Weights of a small transformer language model.
Architecture: rotary positions, untied embeddings, capped logits.
Each number is 128 + 24 x the weight over its row's rms, rounded and kept within 0 to 255. Layers, rows and columns count from 0. Numbers have three digits each. The size before them is the row's rms in percent of the matrix's.

# down: layer 2 MLP down (transposed), 2688x448, rms 0.0964, rows 93-192, columns 0-63
# up: layer 2 MLP up, 2688x448, rms 0.101, rows 94-193, columns 0-63
down93 093:088154122104155131137127126154139114175125108131113131119153146161114145117131128122156136121100159157120112117148148090109133137148125109141119120117134137117148109131164153122100166155171137
up94 114:086109142092122141146152087087143103147089115113159114124127133131106099116107105095108127112128081149111123090133096099142160140138126155169147135142118148125079131113068119098135101157072139
down94 111:145162093118147150144119112142143152096114159104125128149165124159140162135127052143117174150159094078100147135093137119144125090090118110150108114132114108127121119144116102129152133147146144
up95 104:125138105157121107125128143114111094133086149162089101124124131107127146142140097149100091181162191203132133129087068134107143125142144125143159177113158132106135114086115101184142157114151120
down95 107:100169141109201117152156118086117138139074163134134101131111091144133131130141109118122173123102143125151157074145097119140117116077094139112112120103112126089133101122103128167142147111106110
up96 107:152192149147126135143104118142094116091167110097119116130179124110183148096147138136104114138105108130090115142097093109158090106089168113146152167109111118141132089137114124152156144108178104
down96 107:131155162131152113134109124121147131116110156161136122083142159122109139113164134164154159124113115135135099093089124126121130086191159132168165156118079100112131106107126144135118145152142116
up97 098:107132169100158141150163149100148103106170131089136186130158154132121119171095127109118144101118118122065141146112141147156135136153129134089153115116140075139133148154190128130150125149114168
down97 097:141153143106131173157173113141114105147155152155125122155144152116103115120130134140096145125112130125196130108139148097119113149128125141126117127187136120164163130105150116137074110130125103
up98 099:152080132116113172103145106110102121066118095117159154119090123123157095114110106127104131169150119114151124129086117105125166136184133134145124115138131153109151143108134101107155088119138139
down98 092:157143133137109119167157141188159140169137181111086114161161110134108128096105092100159116109093127146143142129167101127122089133160119146122123107113119146171122123119127102149133184089152127
up99 075:137117178131092165097151091083149105117147137143139142158177100152157157111164112118156114134106134122126130134140096150104126142149145158127173122143127162112115139142180105146117138109142159
down99 076:078132122129156110132107159087120125101105111145138085120113164092072135120124101163132155142132134128120172135145118142110133096115128130165067117151128110076138125149125131156138150100144097
up100 103:123102133098123143132113116082121144106160084117098113147104075079104121138119118109147170139128145149130180138113125142156131150138153145112077111158126154121159125096118113095108142113151096
down100 096:165147111165141123118125123149124134147096158121124132139144158113134138100117118169127146165132154148137136121109150151100133137081133173115102161090108114148100146122129146111094128148144103
up101 113:134138133116114156107115134116144115103191119145128148129108118119128172132117122142136138099071129120133120130100091189135161137155131091123114119121123108120150096109121074136155146085123087
down101 110:139107089133119150127166128133100156118162142110134106135127156170119126153185154090153124127116116098130086141133146136079145112105160114139110133128120148127151171103190111096157128104144092
up102 109:152131142122147106134169116115126141136127117089156118143098135149151151137102122119113139094123125131109147148110097181139121173067101129107148129155120099100127132151096133096132178087125135
down102 114:139117127148126171102138140125106151182172135111107113134136139182126165127114126125097138118136163103139157128104104121140125130130119149131155116129141147121140139169106126136108098101126085
up103 081:099118095166115099135152159117112131143071150109137131118096099116115137097093161072147112121137094113137144100117133169149123155121140128154139149136113127098117110108113169102177155114159134
down103 085:106118158111082159136120083172134111177146114112154133162098088122135085124166113139090141116135127125131152153161097138157135127121146129104085109124150155132136117146133108105083124131166143
up104 094:171112140107141126134121111157132143094147113183146177116124142144174109131128148139170145081131160120089161144111136085139140104145133133087139147174122163107116121167125167119125115101106124
down104 089:121104123142139123125129096117145126114113121115162086132114139133109147112104114113139144160113166119135139179097143133131140145150151147146124199110101118128137097135126202109190087183080180
up105 106:146119079130162115145114158162144157138135143112140148153120129160130137147133132148175144118167131120166114148120136119132132123135138139105134094121124137127086174105110189127148144185155117
down105 109:147120156100145132101153143144154116136117136101095129144109136114115067105120132129149140133138110136133175133127107128110088110150129135159171114088147164118099128087145104144097175152144122
up106 101:078133090123152178107129172115145146119163142125136131126143129173096112090109130144142147134151116106124112118132120141160119147130103127128126098120115123146146128138134117155136133062067110
down106 096:105155185148153152130093148139120116107101127142113165127143128150126144107155167126127148153155154107156144134145120154144116122156167123160126106135111079155158142095138105105099124128114091
up107 098:124122110135122203164150149124153196127125106149169123103137089102151143132096070135103177122170135123116139077103130155145134116195141165121126135134133130119147135178100123083102149137122112
down107 095:127179111145092108132139161119113144112136135153157121099147125146165093079135135108116136101149152126063095111144155154131150170122114123176164087140103119132139093118165160158109139119146096
up108 089:089143112092142108139110168121120101183136109113130156128087133091106094111086111131113133134109107125145130122125150161147079087160138110131149107137129115076133173134150110056124143123153098
down108 092:138183122117157108143133174153136119170159094167136149099167152115124118130161124182088121086139125164127144076144110129145146126121130124110147134106150143144137092106157077098181130127121115
up109 090:119106079143120128169152135133086109127050126066075121159130104137070135138108173166137127130146179112126091106157134153134135084148136109151132085129076065116101111117134138109148114079085109
down109 091:112146111115144140148159116137137145142201119136183119129129138136122172120136108162126110096113141119132122130135132112133130128128134152067166177082128133129150112113091167163158163099125144
up110 093:154102151115141089147136127130107090151153123117114136136115117129127145145163164163128136144122107133102144144095097091126127133090166155096142133127113147119162092130146115161151155130126146
down110 091:154090102157142093148127128101114170138113106120137153143129131092157132181136164135103157164084122125122124135132150094136095098104123138123159124183102103073119139124128135114131134092112089
up111 107:146136101106118142190097132110141134129152121167111112132065097127123142131139098134107121138112147177121154118158145131161134142162136145159127124155120155083129115120104125151088117097127132
down111 115:138107098102133140161121104140126074102148119115157153125127099134115124087169145095140109104173102122121145152101142114111129175094090094144124095168136121115135154128142135069131160160160069
up112 108:103124140124139117136156127100092177156121163093100113144107117145130117138104139136096110158125130143133156116115096142139086146140146086106102149134123136125128113127138122116138108108153129
down112 106:163128135127162154141152132135119130063148116133106154151147141126140096107122140126178149131121116190131133122129121081113168171136133163126133099098098146117118145152130154135116134126102175
up113 101:097158129141113147114123140121140119103103125102121119081131132163120136131123141127128149110127158144126091132115120135131175118116105161139140134159096155124111134117107151105150122134143111
down113 100:160143144117149157089150132130105145097150154121149109077123099165116111123115147147161117148119150098125167123120155085127143138074136132127111140120148106132156167134114112159119130125151118
up114 076:059120085133112111121114132140134158147112120109152166190151175154110070128161130122140126109126144148153118136167099104099087085166166138153137138137127125100111124154145141171164113185107079
down114 078:092112120177114118113136125126114137119131142150122132088121084100142176136106128135091136102123132099131090084123155103166156175135139102103125126134086115108154191117108096140139124076133140
up115 104:148143157126111116130106169148125145134130113185153118124113128117165141151144128121128105107129147138107106142073136151093068133194173122093086140109124116128142102147130120115152120106165098
down115 101:123191126090128117151151153105134115111153119124130147165151119118108108090118098111158129091132109093125102159103163146136164115119136120125132114139150113128124164148137116129128129136081144
up116 100:115130130115120117128117091184125156132102138147166113172070132146154124120126176126175138151163139142099113119137108160126149139123158137127101136173112123118142133147107167158106168124154114
down116 100:114162106101160145142126127135121133135114085101140155124110085154123144101140088109158122145131126122149136151155146100125190150127142130136107132142123157083071140140176138170107115128155139
up117 088:140160127093158142130132127136104163136117140116158139156120119158155094129148116151161155130115118112108121197158147131113134134096111096055145117137090103116087109151113147148106130149129134
down117 085:129156112116118125121151152135142127136121120124127148096130143117144196066119134160111124050152123125120101104151142135127106113125111148140154124126120122102141157097158105108108120069139124
up118 105:104123128159128142155136108067118122135099148181113126136139181143133092154139160111148121161142134082139135142147113131142091125108165127137117154142132141129096121119115104160148104136117125
down118 107:160090160106162146131159113203139107120155133107083171151104134179110084129153142146113063170108140080151088122105149138105118126130095139120139128109125116107162114131113115143151125102148153
up119 099:137120102154118152137096132112126092088130137092131135112133110154140121099155134089131118089103087140114157161104130147113124118175140166108155139157141142157172099140092105169113106153116125
down119 100:185149097126087119171104115128120151177149140105157110098147163126100107124116112139101102125121165191103086116097107121123130129161102116095125147115139093111131113125141169130106152131076158
up120 115:082151124149089099137117141127107112135140110150174106130132122112115103122105115158136143174145121156105151158087117122118135112152149111117145100094130107111142114140123134115124112149124133
down120 117:121115123152144105123151113144151100184165098100085119156164172139114167101154092109123119125128126164170134158130114144101115130133105105126133094146180122115105138084121143172089097130100133
up121 112:138072146126143137118145154130120124115099159139090142139114119106124104080150134121096119173118111109127218121121152153151138134117137121157101110099101106146174139112140120118187104106134127
down121 114:121097129115174089093129140128141088113128118149130133177124137106081104129145140134161140100115109101123108134121086162141133115121108163190107105107123085174174116159128193157114136149140105
up122 085:157090073118128114113075144090071105152100117082107183089134081138130127189081159127156088114126157164109129126057147184134178103114146141093128133134151103100158093154081164137120130144152125
down122 082:131106137125141106112130094096137127126137157130121127133148110125072139123131113141137142129129126113142085133100139104142139067147119137151118118146131118130132150149105115102132158129136108
up123 113:142118183157145141177119122123148117121115149136122113139085117089141147094129121086135140160160123135095091125136127112118154162124101152131144092101107148168107152138148114132162094178136122
down123 116:125117170113105150119110148084138130122163155134085144132074125131149111110090143130126105133142149125119128117146143171079096133100110105104130098137122120135141175127133133124103154100151132
up124 081:145144124126127141125142110091120104123118094097088119144128113130191115161106126111121128162111130150107165118146202149108153148132123137108123128177081122109106138142123166163094143107115109
down124 086:126100134119120142184119148097052126132157157170143160136098161139146135125115115145152131100115077125130126128168132147141109162125155083105094150127133107154124143146137138126153156129127117
up125 103:145105104095127160110128105109110107120053124112106108156134117155111159109129154117149136175123094159107122178161158106092111115139167090128115125119138115145120095095165116131163091169132091
down125 103:108104116149136104096121114165172114123108091114099151116147211127112124101133073132168115157139158069178126121106096147133131148118108151149103114157139125122162108148136128138117132135146141
up126 078:102111085152092145156120149075146076168117145112148116120134167154163120159134133153124132133139113093148147168117096125096139103125128124203083170115148159093137170099124121136110169114090134
down126 076:140100107128116119105147141133129132088102118126107133106081107084097127132133148110074137093111123137161137082113086122112130126161111168152165171170131135177126165114146141146143130103151146
up127 109:156135105117175056129130130139122120120124161125094139102108119133185094129084107105138111102118126166134115138085102145132088110180100108127096160116131113110141097113121138127158159113131149
down127 108:153136159176113075142157170093098130117100143127098111126129093100150109131094144133130118115103098145145096132145127108089126184167110155102163078151151146153128108090122127111137122113089132
up128 094:119124118130099149170130101149159148127103128142133125169141124107125115130114107118160153125176094094144159130156146138143127117127153105124142140109121142080102134098149127105148144111158121
down128 092:155140113130124127129112089175182155140112129156113123115161150147130110114113159124089160135141090159157123177140095102125097117090161147097102131064116119102139100109087126124151066173174097
up129 097:089150166126158112116171150102178107119121150172135088129151104118165149125130106114130137121155119121136140111162129086097136124101133110115082048103089147108127120162111096115111113126139130
down129 088:107137145128110121105127083116097142105155102119131140134141105112172157150127169162121096136095120130118098104082147150113133148153145151149126146129131125134094112133146161148140110131138144
up130 098:119129114164124138117137136144119093142129139168121103132118110124108153139133098115173096153082095096098125136132121104137119091130141103149171115132105123116104169128100161101098138106119091
down130 097:111117130113119156109097125141153127098131106112091096151123115097130103137134109111132106107110101094141173153146144126136135116130121147116115139151108105139134094118144132115100057129099147
up131 103:066092109095146110082124123088124136127133146119085162141161108126110152122176128121146113112123120116146162144137112130133110086144153122133101142140115119119136123142156096172143091132135170
down131 109:135088117087097111112151123120161112086072138143142131106151135140134135146136096101166081136154131109169075164180150140115175130132159175103126114137116117100146092166150164179116098141164178
up132 107:064145123114077156081112157147092161104112149134159139089139117136128119112105093097152155157097127144104116107107138124097108140154141144142122130103129157096154139081126112143132117118142108
down132 106:146080113170154107136116172160148175112140101124140134098141108099124149129097133100115101145104130160107148120171135090139151106096125113103088122143133168162111135135161131148092147150142174
up133 114:101154152130112117131138073131113114136164091160130130133093095140123117110123109125127092132105172129150173144152125087129095123114135096129094126091106115153133167138141116107121073095078145
down133 114:133129118131149188122111104132121122131122119081133146108121132139169131115112152104128161119159115137129172143143076137131094155168154096129152119161169088134127113112152095133127147076173097
up134 106:147117147164129108125123123110139147123122128161104146123104124132162137159101101099127071127163108173178129110114113082136146100093144135099170106161110119158119144113122153150148133103162109
down134 106:151136111125101120096117105093099111126125205122103133132150123132097094137110119123140163176129127118170111115112151116117162147091117151156115100124121133088098089137140098124144138140117141
up135 119:145163157128107125123155144160153126158134141176141157144126120113150123149182116095211150132093137151078170124152141113127102146133137148098135149109129128160109161142108143086073144128174130
down135 115:102151122123172158100079121095145170135157102096143131119122114162141140101150146072106119121177156108148093123145116103105103122115153160121131126156122097072129121130120140138139131146146152
up136 105:139133106075085113133152110149109095167119140133115118100108111152104113101164155087138170129140104141132162132114135160138158155083167147138100095137137182156149115090100082106143100126158137
down136 103:159170107100135128122100100122119140110155098142152127208117174122167120157127146133138102099150171160153147152187132125138113046082109170112116129139139098105113148154108168104129175126084113
up137 110:133084112121149149122125154092142142124158159132134114152118110143137123148098135128116113114149120097139100153125072118114174131136126149139124119123110152125151107124063098179122134153103155
down137 106:141117118072107109139153186123150141111092192136085179134117141080114133104146131113110138122146116119107171102161094165165147114096094161115134152123145107090135124136090126147190115125121144
up138 112:123088106102134126150106160123119153105154207151145149121080107185155147114108153112143132122111118153133150159125088124122137164094149140127112114124124139132115185129134147161094123119152125
down138 113:107102166161143158167163083119119148165139161122118151113151149117135106123119125110132163115174113123127133149125113112154133104147096121146113114103160094131208135109138105121109114116107149
up139 108:147139168116129139156134140134127115100097148113147114150153124106144144115151114117133137115137105177152110138160159104148133124105103115097129122147164131136132113131135126141116159135133081
down139 115:129117148129124141124143102099125120095118113103120093128149107100113085137138104137154195139142150140156155136113157144124100107121104126138116120098192126125103126138139123136135097097116130
up140 110:142168119179149168120163097162126160108165146139129121109112095124108139129144143157139126124127106102119097116119145154172116154138179116145113163152139071124134089139128140135158072123167079
down140 107:127107154120133148094158115137129117128138063164093106116127111125111098118150108149140125178112115087155163107105109129104104110134074152132107135140114084131122098130102129121159107159125137
up141 102:103128088127118144056086119126105127148154119075111077161106153125170129089145105109171135088138150130110116089128113104130160101105143095152141159121104151146155166137119098140120126124131126
down141 111:139114150099129134126123155112149118151130115118117113100132130130130090139101134104170096163172119132074153138120181157134147131173120111148131160105134139203112124157143130128108106143179114
up142 110:090120131148113112155188097118118153115159126143171125151138183111136144107123092127133151098090104140141162090124147150148173156134119112142125126140099088124141112115140179132156157151137156
down142 115:121110149154209120110125127091056118130090098104156144123100126127137108160142146094100132125099141125179152142137130149093126133139138039121153158101099124128168094079125120127131140160120139
up143 095:146127128124098104100135105144137182170125165159119157151056128158178148125105168152134142132105090130138138126094131099134132084074127084170154086086115136130144135103134137120167126141141090
down143 090:155083134149135128159101141143130116123137106113132171107134102130143096171132090153110105079145167154120089104122126097122108114150132130114100138127116121112173116149110149093106088090147170
up144 094:096094128132132142156137142143148150121097137107136142102146139102146150123124123085131084131135114118067141101108095131135163149126124096108118145121114104087135106120133145129146134131103114
down144 092:147149171188125139112132100101124115160170134142111069110168128164113127112120139141106143140100121128165114145099154117150113084090127075112148127158148124148168147120112128118154144126115138
up145 100:168109083124127136145144136163132133152158132181136115145169147142164105138134126144117116084162106093166166147136096135111114147133151132153151112113148164122135086133142147147098114120101161
down145 093:121122174132124142132129128169139111122127155088144135095123111140129131095137104141129083139138154129133111124121169099131149108146149160106151160098141132149129152112129124125131114128127124
up146 095:139142160090146129095147147140158117145111143138111087153130091135099161142143130114150119135130148082119093101117103102155109123156115071064150145166122133102109120118132151091133131168134158
down146 097:172154147100159112136133114114114100130104114125099156144091137098109165146123157144155085138149137129143147145130189189099121162124108118137133138091114163165137130149193171131125127119129151
up147 100:162091141101131131124148157175131135081107156117137092127138115169154123114109108111150146102129141127112119161133107106136103124088168143078135138193159130140143118104145105105111072123108146
down147 103:142089149133124124163131112124098172127148129117097116151155191109161134137109140108106136135128128138141111131128125122107139127143119108135109122137159133130164137089121097118092102098138109
up148 095:138137120156127189123136116109100115146135115122107132114103106059090109100099112069134150102119162117140149120121138121122152117149132107164100097161115142160142087131138157129104137106144146
down148 090:148141112181118150110140143112098138096144112108084156097147110142103125113157132121123153111171123161089128147157136134138118133153105153100174140151127154154129164129118127096139171132148133
up149 106:112101125163126127163176123127142124152114100133128087157147118178128100092100117133179128142125108121125114118118142117135129125181163139147079099131130144128121106133112155097173105168115136
down149 103:139148145125111139118110097102145085116151128145090108149162120137118097132135138066111109137128148114140155117114105117127119139162136131120152141121122094122125105150160093166102150113130114
up150 102:083058166135170123148093180134123093169124111097154140142109150122117131146088097127143113160117119136137100100129134126114127123171107168162126148153160158142107125141133106119099106124141084
down150 104:141155088090121096148161112159116069142104154119105130175123116120082072133132145087090118147126111104133131158122084157126135129142121171123152105116157145174108128117137156149139151146137135
up151 076:117137127151177135111140103136091155105135148119180129148109120093120117095094128138105126150157116124135140106139109124136108094093152174147141131164095121109145098089089130159136080142122120
down151 078:164128123141115152154143107151097092131122119169130126132098143179138151139120116109200116070141092172075096138153120094149120123129152116166137118127112079147170161080132121138125142161165137
up152 117:108133137136148135153150124116122142159128110129144105132147157128122085116096133124114114133116089112133174095120100122153152132140120099092163134172140107127137100130134127118108163151087159
down152 114:124105111085099106103100088124078122157128091108136088109098132098120139111179087139100102111149142106143115098117120137107118136147129128078105138114120152102125091145151119104129130135134137
up153 112:167153139133131141118147117117122153078144133130093098153154169129132108092124179098130119104130122130150167182135153104135110214109121146119148129176145125130137135128101106131134107129155096
down153 111:163150120082117136102141147141166135147138100122121113139129116130138114111147131105162129135119147124169113101146135130102141129132157125130164134114101084106187175115103137148134129086077167
up154 099:099105148105117134120137116123110077112076145098148132129091150151121126127152157120130125114181149068110162126131173081164106120099084151106113103131114186113150152115121115100191151135124182
down154 097:128149066124170151145152127139121107119132138174075152106143160151118089157087129145121127144156140123138141174102077133171127119142145168156124140155113094106138120115104169104137142127115140
up155 113:134117117148126115108134110096117133175115100086131102099170110132114081122139117101115138140115126115079095121151106138102129125087089145092124169125126118161103148123118138186108139104156052
down155 109:130124131110144099152107140128147184162111124140119126182144133112132122147116106107130142197137105135131148126170133158145137104122153167133126153137148116112124091147076137146111141119087128
up156 103:097077123122145128061149116084143121157113161129161069163129107157086136126154144152084161117122122092134136131105122128144106134142144108105117109130147131117105127188119135112145143112125105
down156 106:107106158155202130161134150140107147117158112152177119114145111150150130101164166103144127175116128126085142109127145104142128148129102154105143144092110132162123121148128122126107115140159129
up157 099:086154119091096151150136138128132131124131181140110123124133143122114116135140142182154150150152167132076118149149148139131111110155157160138149135108128173129127170119129148121174146104124104
down157 104:095142114138122068106110131105139068189142102143138105137108145140180129148114154086143126143096111140128135093160121123091142138126115128118101120111142084160074125114149143149128075146121108
up158 105:144200130103137110130102139133119105111099177184148115123118110135097135135108151111105122153140134104121146130111144159157136171137152123150102110176152092152132126157102106162143142126088126
down158 104:137119136127100113138076182102126061163092096122103146116145053142129153077113119129177135117146140120123129136144077118106112121094134094149129125148093129150108112099117093163139123097134178
up159 095:153144133121107155125122140112142137124126151122122122119121147094104158177114165108120085140132142133090164128143136122149099096128116177181113129165103102114153134102141153103178179144094135
down159 095:108103122109144102159102150123122146085147107160143121129113169131168111136133126150153141149158076136132142139150125133141093140109115131103089127133146133095199122082129125143136155179107122
up160 101:131114100122100147123136143177116151137161167123152125130126131106130122156103091109161160144135141121119154155122151153138152132129135095166159141111080135112140101093089156182079122108113136
down160 099:128118141112136131143157133123088147127137146089138113118119129122144183122186147161098132103128128129125155075134163148117101143125147096108115167113146109127112123120123151134116148109107083
up161 104:164155115138137150134139151091148084177101131147123124114118128131172092140143138163166114149130111104128118133126154146113100152157119135122094101133091149080120130100095118132132122152117135
down161 094:152142139154110171148119117147114082106152115134120169137111137158102134103153098108114133122139109148158095126124129111116156137129134114119163131125120085125122148126162132153072144116160139
up162 103:137153138130140133107114144121146129146157122114126172112095085107143149122135138114112143134161116151095138129153130144183147139173118113203131136121129154118138131138130214123101094159128130
down162 103:095113129107162100102162122147151133118094148134169091137126124117133134119136109152129139108147117071157113131067176112122132102133107126146086069099131138106125163131123089168158088129112138
up163 102:093136130151081091131135149081113176152075080123108091162092139162160135101119096147157109147134121130102109089137175133131134133121177082093113120134140110132155110168101120162123141127111171
down163 103:131134117110117148138143112073144119149158110120121147136101137145110130144123120146137152153090104144130101127150092121168098090137117147145104163126143105105123172127092122108127174129114072
up164 108:145096136152116150140107125137126134137161123150132148133118097097111124143138175136166111125133161137094141145126119145152168143158168165086096140129115101138122140110107126139112109100160127
down164 106:155086162142112120172157095150104121136112149114156147130103135148132124117166107159110121070138116168122128131128128129120157103088154099086118134105125141157155090156108141187154133121142154
up165 108:121116108144108165123177147080136116140128091086075077104087123133137133145089114086136122139146169116132157128145094107113141099159136132129119123165160094135147214126072152155150161139120103
down165 103:174111127123135144153102141118122128092131138144142122175116133098111138129168096126144136124136189131089112107122110173110146113106123154089130094127161127142126161120203122160098160118129126
up166 100:093110133142116133121153106124135124142122162142093104121106111138165147120127121148135102174102089131151139108093077111136098095119131103128110100090152117123109130206130079146127164129106107
down166 100:162111130120137150153086151161140110150117153098152109171085178134115143124121145150134122167120134134162155151147110137133111145134177117107102093154129106099103118094112096137173101151145160
up167 122:132114110146098160101137117137114123134093146130097161125157158163082151133119154165123120125111135102090112139131116150123104099113136121138161140155135120119117166167096138150104122132100100
down167 118:112132122084104126147125141128148108141155107090155132134167126140119136141127117106067129109110153120157066132167123135082130135133081177117102136110130118154172167158141125111146120129141101
up168 102:152147108128143129175176046154116116066113125111140152133100100117156133146143114167148119131137154126144170110120103174124115159156116126172085105158148067096111154134138182096135145110106114
down168 106:124104135124126117182109111107153097110140137117111145128148162143093070102120147145126113108115123164106134104138125103135131101135135103122132085092117176063112127108152132124093125169134135
up169 104:139066142105153141083132105131144165107150119117141120129151162125129118143118146143086138169157115128159107113062122168156141087103149139147130141122120123109120128154142141093145125132113151
down169 104:110136113120146122114133170156117103160119165119137172120149145134182126149107134157116156066091119160169089144097134130104155171140090093149097153135119129087108167110101101118080147091132125
up170 096:109118169149142145184181112142156103116111137109142118141101106143098117099159143128132097159153173093143147128110157125162113168103095127183102175126132113123120105117124167124092134139164115
down170 097:125140117131106110134145145185114113125148117113161113117101120137092132133130142127172158145102094060147141130122133181183098099117127119163137150136102131112147134130111109137155106105134063
up171 101:155118146106094108111134117191116105107149150099116063122132128096178119094123153133156102099115091114153141109138147122121147141141103113093153154163121097130131153098121177132133157113127119
down171 099:115140111138156094156172121152173145125125127113094117121111132111120097155149123106094116132087127083112126106149182158095100151119155113137130129130077110101142087114151151119132116144096156
up172 108:116123141126115157137121127152153159140063092106163109163070088100128111143146093130140122113096152141108142188126118127130123126146100120136145116101155124092136168175133167136103097128140153
down172 106:097132126167081111140125119160114140103163128108154117102192122120154148163126139150095100104137156120095169112126143132112111128120142137144089123145131121134114102134110122164108132127138095
up173 095:079114136165119111129118097141130094142098127118108106164111120153135094149101138124150102157124128093117148136105110145121114138159117125139147108191125195132110140130118115156132155135152142
down173 098:105107152124132153118135082092112143139151137126099169120106128110149113115135135157192092166141119164137108119196139121138114138102147143100103134158101148109130097136078102153141155118148100
up174 113:112181129084120141167151116118123108117118159138146137154145153131147093126099097087159168151099149092113149124149107154116157157116163122148133143124079131120141098133084132067145117131139133
down174 111:144099107133142091137156117098160128101160120128151090140179137147106118131115144081099150125139090146090146126130157124111127136128105084073106154191107117162113094124125118168178087091110119
up175 085:135115120151115124148120100153127122160074161113100138128137125126129149141166120114153138168146112091110107115157139111140074093159119156120133164126087126134110109105162126126092188118142106
down175 086:138138120105153154128092117095130169132114092119154147150093138107145108140091129086124123143090126157132160135117138121102141163143104140140152139156068127123147082175103058142118152119149125
up176 095:135169116128128109177104147129074080124089143119162137148145151111121143132101149124097137112120118159136179119096126110154116150155145146100158160137149157175129151098118124077112155111162146
down176 095:113134191153126143155068133168125149145143155130101098102147133150111082128087119153116128158162175130127101127121123134140100188184116106108120126105146134120115114113150096153109126150139136
up177 089:121131121150104175129146118151117122100157135119120149153134120104144182111110146132115162159075136092097132138111119137139151140173126140116180136131135129088103120085127137134132092121130185
down177 094:100130137174122144125076110162127110128117118079127162105131153142124114119158160121173128142172102150131133117178179124094109111090129134138120119142131149142163148129123132135124108117118093
up178 106:126135187164133092151119139123161142118135136146139080151108107123130150093132066090145171117137119139136084122156160110110139121091162146171152148115132140112160101135117149122075125103153144
down178 107:127119162158121135135101108141137160069132125139106097094146140134130133140138109133122048136159119149126145153148125105118146132102140123111153095141153147159134136129145134127056156110136143
up179 092:146147126139083161092138178135093202141129159120130095110131092134089164137156118153145134145132084130145138115143130151135135135105127159147118147114152105109161146114130157175086176136147118
down179 092:111139145094121133140086118142152151127152091131143143138097177124085114140120099135132111156102139127153098103169158065092138166096172072114119149173114077115113127103122145141149136058123143
up180 070:154123119094126107149181157120102135134106121124146126127092106140119123104157153108123094176108177161122113162143144093131144152121132102103064100126184134147168091120135180110134145120129116
down180 068:063117133164115123114120114143149116120112144164135125116109146107139160175133149147141157145140120138150126112131119136128141114137110114156181129122098129085115124116090073161143121090094152
up181 115:112126117154128141145145163097108090100116143110125100116105156129121147101154092133077075120124126127140079119126117138117115109142148144122113125146126134135149162147114097166136150137107114
down181 120:152093102123140158086153121118112157183141147141134086115158100121104139121137122118107153112106174152124131110145149133092104134109133108124111113149125157111154112085171121100132157106142070
up182 093:142106121160100117150153121116127103076130117136141072147057135122115131131111132126106123148092085110169182124118112114119164096124163093137194104104125141079158122139109131079120137094150100
down182 093:103151170108116120175129152116098155162145103119117118128116128101148158174122126121121135087096144140152132101118089115143116157152133119101110107109133119124097079072098141124169123114129093
up183 086:140137136102113097118114158127125113131103138106152166132151125156122140133089110135091133111107099127140137119111167111123103071119166100102141128151149174137116099087096115150125089124120094
down183 085:109118114120117100148121165136116127137112131132147167120106140133133127085096130111117153156097109133121131141103097182092131169164129089119120116110138123138119142089115167110148111151121105
up184 104:127120122128113122130122110113146140162065129100126123116091141112120109128153194069129160115144114145111132152085149155160136131099120166140122156156149138119089156107130164100144162151140130
down184 111:128118170120128115098107198105143139100140120110147116148123104133122162170085128139115145130143134181147098142080140129146174111130139135146105154083158155099131106103136160131114120133148132
up185 117:131100116124169099118114112123129078145129138101140109106124108131118163143129101141145133115148083103109108113154143131141120131094144127076066077101155112111120128166136121093106133139162138
down185 119:124099091139184163156124140146132090133143134121134146107042102095122150163111088136165082152162117141102147131134152130137109167136118073114105118130126134142094109140104129120163128143100180
up186 088:126132150122104122122126095159094135100104137143116208160105125142149087081136123114152126081165094138146153092086139115146146114133138127095096110096105131075154149151112125128121090154132134
down186 092:125121119106113141116118129107097130168115118125166178139122148141176128138112076148118101154143151126104112131165100136103137145130125132103116120133186160106115138123128112097096111096147140
up187 083:117143149143113126118101113120139164139122150122154076126142134139096117110100117129135127130154124119139139096120167121156130157180110158107161142156119106138132140098120111145140132121127135
down187 089:129150124121148156108111109114135153110142155153132131097125121138133117137123103154144165144135130173125137136081153107105123167134121187117104151118124134134132131178107115086110109093110168
up188 094:124086169118139163096092114139145159137105149158152113149128129126151085153082118154153090111115106144112090144110145126155110142132111128137170126097085107182078125123095129145115146127138097
down188 093:130131187177148139087111146162140127155047112149153144170103148162152124131097150129169053103117153094099115131136120119147149102152159108154145126134119100129095150128125101131177143121126148
up189 114:135141079117098139183119120172141142123111112120160123083131104164130122137143095149144163141129154099097096123138126172108119164157148125110111151079114092132183123157132119092125120141109173
down189 114:156178115137154127161125141149140207168128128100161133103132119159130164112101178113119146129126137127143120089134113154142174123137125115123151112130169105127123096144152134124147146112160167
up190 089:138178119146137133134161126157101156112155097136152134134138106132172122097160155136156143137102110152116115136123136152093094158129097117117162138142140163162119103138163126101101116121089109
down190 084:111144110127076103084168159118125110158122157140072159150124143110167095166137158143152121124133151149149137141141156136119155063102146106130120121123133063124142115117081138138132133154137117
up191 115:124130105109136158109121105118099103165098082129095133149074090107132143113109146120127127120121096130155174148150139105124158117117109123187117115147125144136129106122115121147090155113105139
down191 105:142138149127167131101125110124182148134151110129116157087176137109140139127145122117114134111133167129148070117115128161090124122141089136133146141160128121131147129161153125126155194143142134
up192 087:124125188078128116130111148108136148166083134151130128150142105135137086142073159148149158094145156148121139130111163103157088178069161137142156133177138103104142130167169135117136123117133138
down192 080:111104077143109153070126141145118100115101126098097189073113113118107158143181134082116110133159148111106141116114133135126169086145098096118124126079135132115113093113102097145151141151128111
up193 073:096097157111115107135076127167129110139094159095155114114095138111170125150139078067129100112093139130151153106126137147129105131115090112108106122143115138121139123118107175128156120136159126